Weights of a small GPT-style language model, trained from scratch on English Wikipedia.
Size: 13 layers, 3 heads of 32 (1 for keys and values), MLP 192 GeGLU.
Architecture: rotary positions, no biases in attention or MLP, capped logits.
Training: a variant of Muon for these matrices, 7901 steps.
Each number is 500 + 25 x the weight over its row's rms, rounded and kept within 0 to 999. Layers, rows and columns count from 0. Numbers have three digits each. The size before them is the row's rms in percent of the matrix's.

# q: layer 4 attention query, 96x96, rms 0.224, rows 0-15,32-47,64-79, columns 0-95
# k: layer 4 attention key, 32x96, rms 0.203, rows 0-15, columns 0-95
q0 077:441483494505506488527497517450512514476521515504495462519481518501511437505562533477518523471524486484530509474489529493505474508471433487502526467498510494486517499492564487508477484502486467494521513473503497475460499532486488479488503518460510484548498511504489472540519517481534541538
q32 052:498419541516494499509516488518490547519449476498496517472477492501523502484492479499510467490541533510505469515530540485484470498498513485527525525519502489467512525482531472482487553529512488493526507501505456515489536490482527478521520469513516462472515461575501467467513522520492509494
q64 069:524489573551494507493526515498512512468497491509496509504540538503505488529523527484518483508513452510472482462541527471508486460477491502481544501529540504492533484517504518489497480529485471516525473506509499515526520514463537463468484496478528454468500531507498441503517516562503507523
k0 072:548477470478511498510502501511505482530499488537539513466457488479480503499454509488464531487484474513466461494523491509494496486471496455511503510506482509479503478484490464506532512482508544485515500481502489507508493414489484486523488521516423499501526457488518497473563493491448467496
q1 098:504493513487474462464529507509509502489520459494541489511526524479528459469485528477525516483517493529487518533500521490470476483500530500487443518494445501527509538474461464491484462469501524498484499514501530506501461485466540518526495444507504476540502544487495493486550535530459481511
q33 086:535541469505501503480497515516518509470516507501515492496494520480512494492491541491515516544495493468486459476537523482482483506495530472477532540514509499497548522501546483519453524523507475526571461512487494468484478498493481456496487462499514430478533490464471465491530494511466502467
q65 088:513535523476534496451530528550477471471497507512496459528490539514483486480489543510504459515485529483498501462479509511521461496443552463490480558492522486464492522513499441489473474508462478473539459490525516514472486481485491511472510498511510489509524498468488484506526514486486491514
k1 090:494489526493515508533490502523507483501476499514484519478507489544475512432532461497466515485484487469500490529523494484477505498492462519496500460546530504552540490521528553525530520510484487528519495514478457509522504442515549485514512511504501543514488487537478505566531504474502475484
q2 085:497528540539504460480543551500487515469559508482522489537549531493538524487492501458549501502502526568494526499468509499514482493516505506496510520484497507462509524494523504460475500532507476479528439499508488489493463507485518470499497513496477512478485440486503471478486512537495511520
q34 081:495462505506470514528531516518527524548498530457517514490489494523509545547529438516463484488471542500506453515499501510496506472503508479499467506486579494482479510506513501486492495477503493494492487496512479519451539514494477468496510531503524455488455511532475535490452489514514543498
q66 090:529485499532467480490513551495519527508508493494487555529526511523483489497514501513554523486480538493487500531514491514493461470482505509565536495491499445467518476519528496475472473527478489504518500511476496486487541534489500544479521487492504480515466484482496489515492543488471576544
k2 090:463497520536512472507468496476517515522503502497499483474503505457547465505498492471491497542512470492470527506484473512459464491536481498505496472545499561494516510502535501493481495479536504495512509495422477446481517555511530484519465499479491489498492495541503494510474543478492552524
q3 086:482504477513476554533459487466488498472487501488480491472455479496510488499536461519469477477451520493500515447474472514535492503498492511477528509517497499526508530536564488497532519493483491472504550482455531479533523492514479510472493484508515506492496493495519537443520496537510460460
q35 105:508522480536513496500478442508445439496494459502502519477472509519479497473453484519507515498533480494503506510500529558519472515508520548572475470494464491480498527456479522520558514493505517517492518481499481483500518509482487525495539512463490510493502537488506522506485536474487496536
q67 092:496505503525498498513507469496469505504532495486503505482430487507470482502547464496480504483488481515534532472514527503524511536490502521504435495507525505497504514519507510504522501442529504475501484448489490490517415485499459510508557500466528523490530489545528540513522507502500456493
k3 098:486470554492522477487497533511464471527497554469500481473467480465467485517465476477505508531493531521469490583515509467499501494503497500500484479473489546518507490477466464466478499474485488443481519493474510509493515492512529531564506462518490489516481483527523522519475498496496517496
q4 088:483491542473449499527474506537486535491454488489485500529517556497462550474537478490515501482504498448501512451455481466524506515462469533487525508462532509504491491500546494498514507491505509509538490514481501464520532517508513490461490504501536479498488517482519446524499484540535518511
q36 075:487452505467500499508517515482514506465477480504530462496513531478474498488515501531490460491493518524462488463492461456510526477535485496486479501506504506520499489544472491503466520525477494510526503499499512471490529502438498488435423506531493434526484490515511491514518503530520540468
q68 097:512524524488531502488535516502486498494490497458490489516520544521496455513524510486459480537489488488470474486499480474536481520491491495502542505506540476527500453531485455499467485481459492498533480487536511492529523514512517507483474492555535496513445527555504429479516458510502495491
k4 093:525460518503477493501551519494484493486507491487508453513510518511523455495488568482460501483518524476509501494499508479482482478506520478471470521511516472485482490492501501447497529458514499538531485487547554487502470503508486443481478485532501415476470480518472472492487500493498498527
q5 094:491543479536489498513498512494499512471499485507504459447483523498523473522572494474502496468488513534507472445525454474509534516508494460520528461480503459529526508521496491469494501492515498501530483473488501519529493478534466490446463500511504508503518445471457528498538488509497485467
q37 117:480486469484523546510511494549483534484537521476540459514509530494567499489506504503476464537470536479468457502502488504502496462509504467447489500486516499487534520508486492495469510480514493503500478525530527452472469480481451456489497502521559499501487496503477511521538494541524494500
q69 112:502517477531535548519531514530504525528523538535516517464523509519520455491535498479489484480500504503436497491494473525491494500537490532512478513462514501494506478501455526483476506509466520532518500497504514451513480500483454507456487504520458551536549456491481522534528475501493507522
k5 098:484498507452462526534466479542497473522524484491456517469532464489517491484481456510523500504502523525499523525489485487492524491516500449507464457495493460504513496488470544471455516502522507527510497505497514520491495525507486465531452471459482492489453514530465478530536539538527519503
q6 083:467463503516468466482550478483504520504513522516526493514509503502500522483535557487470485521506448544516496516507555455518503493539478524512518517556508494506484477532485506499465505510474502482468530462527504478533452535474501495523493454507488480519505477522512443491473521500511512470
q38 099:522479470515519497480522485467562548498507453496513445517528510494461498525509503469516508522459497480505503493484494483495481481458503498446518518503534488509525527527487453535483487517508548499542508492473513494516488520509537473511453479520561498525521516488472484520470520494486520455
q70 083:511516490523498494479467437538490459486527513515488458505519496539481479460479546505510498513471505543482520466500480500541461501509500475496540512513499502485502499533498459500519510534498489493511485521494569444533480481528521520509453517515527514525495468448457505498482509464518489506
k6 104:515448501521521538524522478511533551458507490482463541516510536525515521460491504511508496480458508519488515477476521551487486514505529463500550515522573514479499484559530506500488511488505472498527478509503513507502496537520529484459477520475518478463520486502497485487512513457470516494
q7 092:490525494472459501481501484519463550539479536504455493490471484508498482477482509490444483525512531446501510519506503509510519495503524506511515460473480528473527476498590478493525487493499472461445510518509467503516526475512530511465498489488502521470505529488512528509452501494465522511
q39 107:512523502482515507490497526436503512487537449502474482514493518530510509481476465538496482497512553510456549531518504502547512493527482534517479445458486480495512448487519495492553448516493486488474529474524489513502534485487487497474505545481472466495494500479509489517507530522503525530
q71 105:492443502520459502520511544557512508496485547507547512495534502477494519542501466515448507527532490524470504480471539491507508505525483500491488479519476497476503454482499500468480526493516486484550489496510565520510486499523489476529504488496524522529468485502523462516536516546509544508
k7 097:491547511470500523481524550475484496496481529517522475501509485498517474491474501465563510490531487525499501493451536489497483499467510519562462493467524498511501503469489457516516472514517478487534493509516516518446479507485513422480484528508469499498488505503478493491481540547463533495
q8 103:495546532502495522520449461524468520477504499527493519487506480501538487475506531497509526472503460467506488493521461530481522530484471469489470516522491490526473478477473561536480511491521511495453486496524509518535443467499481509451480503458496487494549524472477500534483534514519487489
q40 091:515496485531542563467482539473521446479455484535522503500482482460501467547480489522505553499528526488525523493500473489497482474493468502490473500492495536521519523523455491507488494529494508479479486468457489519515487513506500526500515464483492472554533524515513510494508545509457533487
q72 091:494493479507450500519531461530524564517512473510510500497509509542488526490530552500545519489509477472492469484500513521502534492506463510464479459496485444497482501513525538475520512511525473489523507481455488500495468469485493505541536524490471482488510481501506511556480507439530472492
k8 115:524443513502552510504502525508486441488437470494536508527458522493512501479483474506493562519485511477490482526492526509483506495520518490513527483510475462504467501508484462491519475538480498518501519498487501500501527493469503488504511503519421507504459486525472529497548473473448484505
q9 104:501448508481475466520523518512447532507460491468502459493493493539443521467507493478479466523450509484459518531531512514488476503499521516520500484514521519500470521495513492517511531487521501537455474496485513452477511482500518509466506458467490556525496462491533532475509494516479488533
q41 112:472496469506491486521461522520505506569509513497500516522543514499502503533483434474517496476520461470521522492526526532513512523497500466502511488522505486463496518486502579494457474511487472506493521442474530495447519540492519485515528484462519486500497483492524516534476518528494474503
q73 085:495504490523490493490495466478497462561533480479457497479502521525498505509451492543492506502483498512553529520498475523506499495493452482540512519494498521519514498542469529488501527512493554509477488489466486508512517507490505534492522514442534472518516494503518580481480552465525506521
k9 098:486524505486547505471478516497524486459501535498527522514500461512506511524538463499500562454501498509530496488542501510520499532535499473541460549495539510510499488542484515484508492508494497483502525496542539523472489480495561528521555496480536518529502474472519502517497507472473462514
q10 105:502486514469532527480461479522514481494476486476507508502518477493509504473507479497453516532500469474475459476536463455463540483479550478488494507512481486532494508483508464511519510504486477461516479541506484541486519435486532481520509526517472528472464535531487510473560501507471485494
q42 090:469506517499460520519511476472522491492510422468484510522510466493469515472510533508510500494451537503498516500541527489475531510474481516477499460496480476567536474507484506517536486531478497496478506484515471550514491447497548536524544504482508505516488506524473488489465490530523489503
q74 077:478509490516478471507493502505490453524481471520490520511498450480510507527546527476463501465544493517555477475528480500461487519459492507514500501518496507527515483447546495506542459503510518491525458470501515514486528456462471462517502534531485526531510506489499483530522506506446482479
k10 098:527552450478512459534496505486494529504494466501505481513491462460493490536500498474517523539482554449492517545476527506501530529512524496473508526480502462507516483474459461509495436487486473499468518460481489508496493425479511518534497514486515522521501523488481505505493488486480482492
q11 115:509504478500519527540464478547478522549507494542492478527488502499456528504482499519485476520537464449487461541556458495472532508480546504493496491541511504520494492479490536523495524475483522533498494502508474535493546485483498526506504489498522471447522487532477495508469494473497465482
q43 107:465502501484513469523510491471476479498518474532494524480455477475501509508476426432536467479482484482500498462493543499468515538531496490477465481479530512483530516486514485502476479463473488481521498459472471479473523467518466506517499523488467505510539502486467540481534494509496504536
q75 086:533492536472516503483492510513489510471484511494483520509491513517474495513495487499511521510472461516531473456504516540521494520521458464518497477473476494490469528498490477529532481505497468489470536498455491466432536475461523483564524481478496484527439514530509544507502485453485483486
k11 142:451492526552511503497514495488519482496531518474511513510516523497542498476506514486539454521520515516482546472490499503532454489527510505470497513497523554511532512499485533476462489490510476498511499527488498492471501572510523470514474483499518479515501511500523479473433509504568546522
q12 092:463511555511492550534446469507500487514499519524522478456501487485505533463522536487495481482524471494468489504564483540488491494486506473465473467520463496497513485507467500489526489464523495522491544461471459491539502502523521481481492452509492492517507500490467498526526453494482466502
q44 123:495490552541460498507466537465507503519470514510543465519501482536484541524504531520477523502468500460525518524444543515495466503495540473469482505463528521461491510486475494483487524523491482491500475477459525510474546466485503505511471520513503545446496518520519506518468498511517499487
q76 097:474535471513485487522502488520524508523540474489532487487508496482522492509485532428505501497523490467516462477494560507480469502479515492479467519523538499505533534482548519523474507479511455495499492498485475498474538504458484499495499494580476446533483500490495494550511502530492478503
k12 113:478483567546441485457493475478461521470512511458480500529467525545533513496489486520477469486500489474513522492450509480502499498462506496480514544469468478462495499480504508471506506533494483507516514498517508540479478510497503482471484501515540492486483508522491520537463498449554488483
q13 110:491496532535498487463514533495527537531458523479519466470479505470491517476462471510481495515478519524506538519542524546529501511507476489478497523510525436445499500537478476464494466514514505503452497513466519474502496530516475502473505523533522521468491511553476529498519475477522486513
q45 115:525520500517504520492507490487525511504466494509517524466556488492520513535479473478482486524519475510515514535491458503472505466471459495536513488487508511544514496447507539509543499516513497504542486464547531468525495484532483457495434515514481513526518447483463457526490513491471514495
q77 090:473494557503489491475456520509480534453491546517552484499472528483501502479479495518450512480484565491483535530518489489511502497546503476484486505497538467492482509475481509536500487509515484466491534527522527468554477493523504501489529557495484505475505452482479509487525500510477495464
k13 112:512499482471496514526473463503489467493517490528517533522504490498539530524468473512496551497523504498482491487528518524498525479523528490495528484501478521524515449470549532484518512499507457471546465485541523511502477472501511444523498555505451508500498430520514491487535490460487500512
q14 102:475444527495505498438536487486509503521509480492488466514510481505505500535508507471497499474548480506537537492533528486515482511508467525514487487557493524476496462483500479496477531529467473473550493489457518504512532483484551524500482512472519447524516503455478519492487465493475533529
q46 096:495527464478539495514518497469490459489522487500497468476553493505547411522525499504507466486505527520445502506489465492478511541543521479535516504514475474527465472502472511501537491497508492506513492517516500472506496504480498590477472499496520502482485504529488515462497478504512490504
q78 099:475506532484491562491506508494499479503456504529512536489496523461535493520454491487520501464516511522490497499490551515469527516487480478511520523451491496486501527474492502466503484509514456476540498470494495465480438490436504472506476482462490464479536488489449523528473466481496510498
k14 101:517483491482516454511503500484523499465505497525469510511481524499474516538451500503482476512547455502481477504507494543498474482500513496495522508482531501541537515489528494488563507420539544492504533511509505500485526473453489522511485502511533503523506492551488507502551525510469550501
q15 100:506480511519426496477511547459500506478503524517475499452490476523541508449467489511497470530445551494530535538526489468513498512495522531491509533530532512461475530508490500497460478522508493477502512529485505452495485500488483508470523503516523498523498488528545495505511512487462464513
q47 116:478464480511484444463512471462526479495509497487480484508499513497495556499496464493528489474502527502552503470494527523521461467463510494460527460473457467493530520494500496481517452551559495487519457505463491504491466492525530533550481507490521487534484504494508476493509499503486503507
q79 109:487478501490484475498543515468495519514532490510512510556521524496460491511463505493509480510489505503513522516505505527531493505497571517485528535507536524453490482507458471467474461519450477475523490455507485460437507490486500536512521481532528488559479491482505472518489495499494500537
k15 092:548511501492473501504463527490517480528454465502508505523493517538467532482503514520520506473532528483508512493517547548485486513468509538515531473504466521516502490484535496517566461486475485503494495487534499503515509475474518495515538550461478505515516569506510513510517503461508468545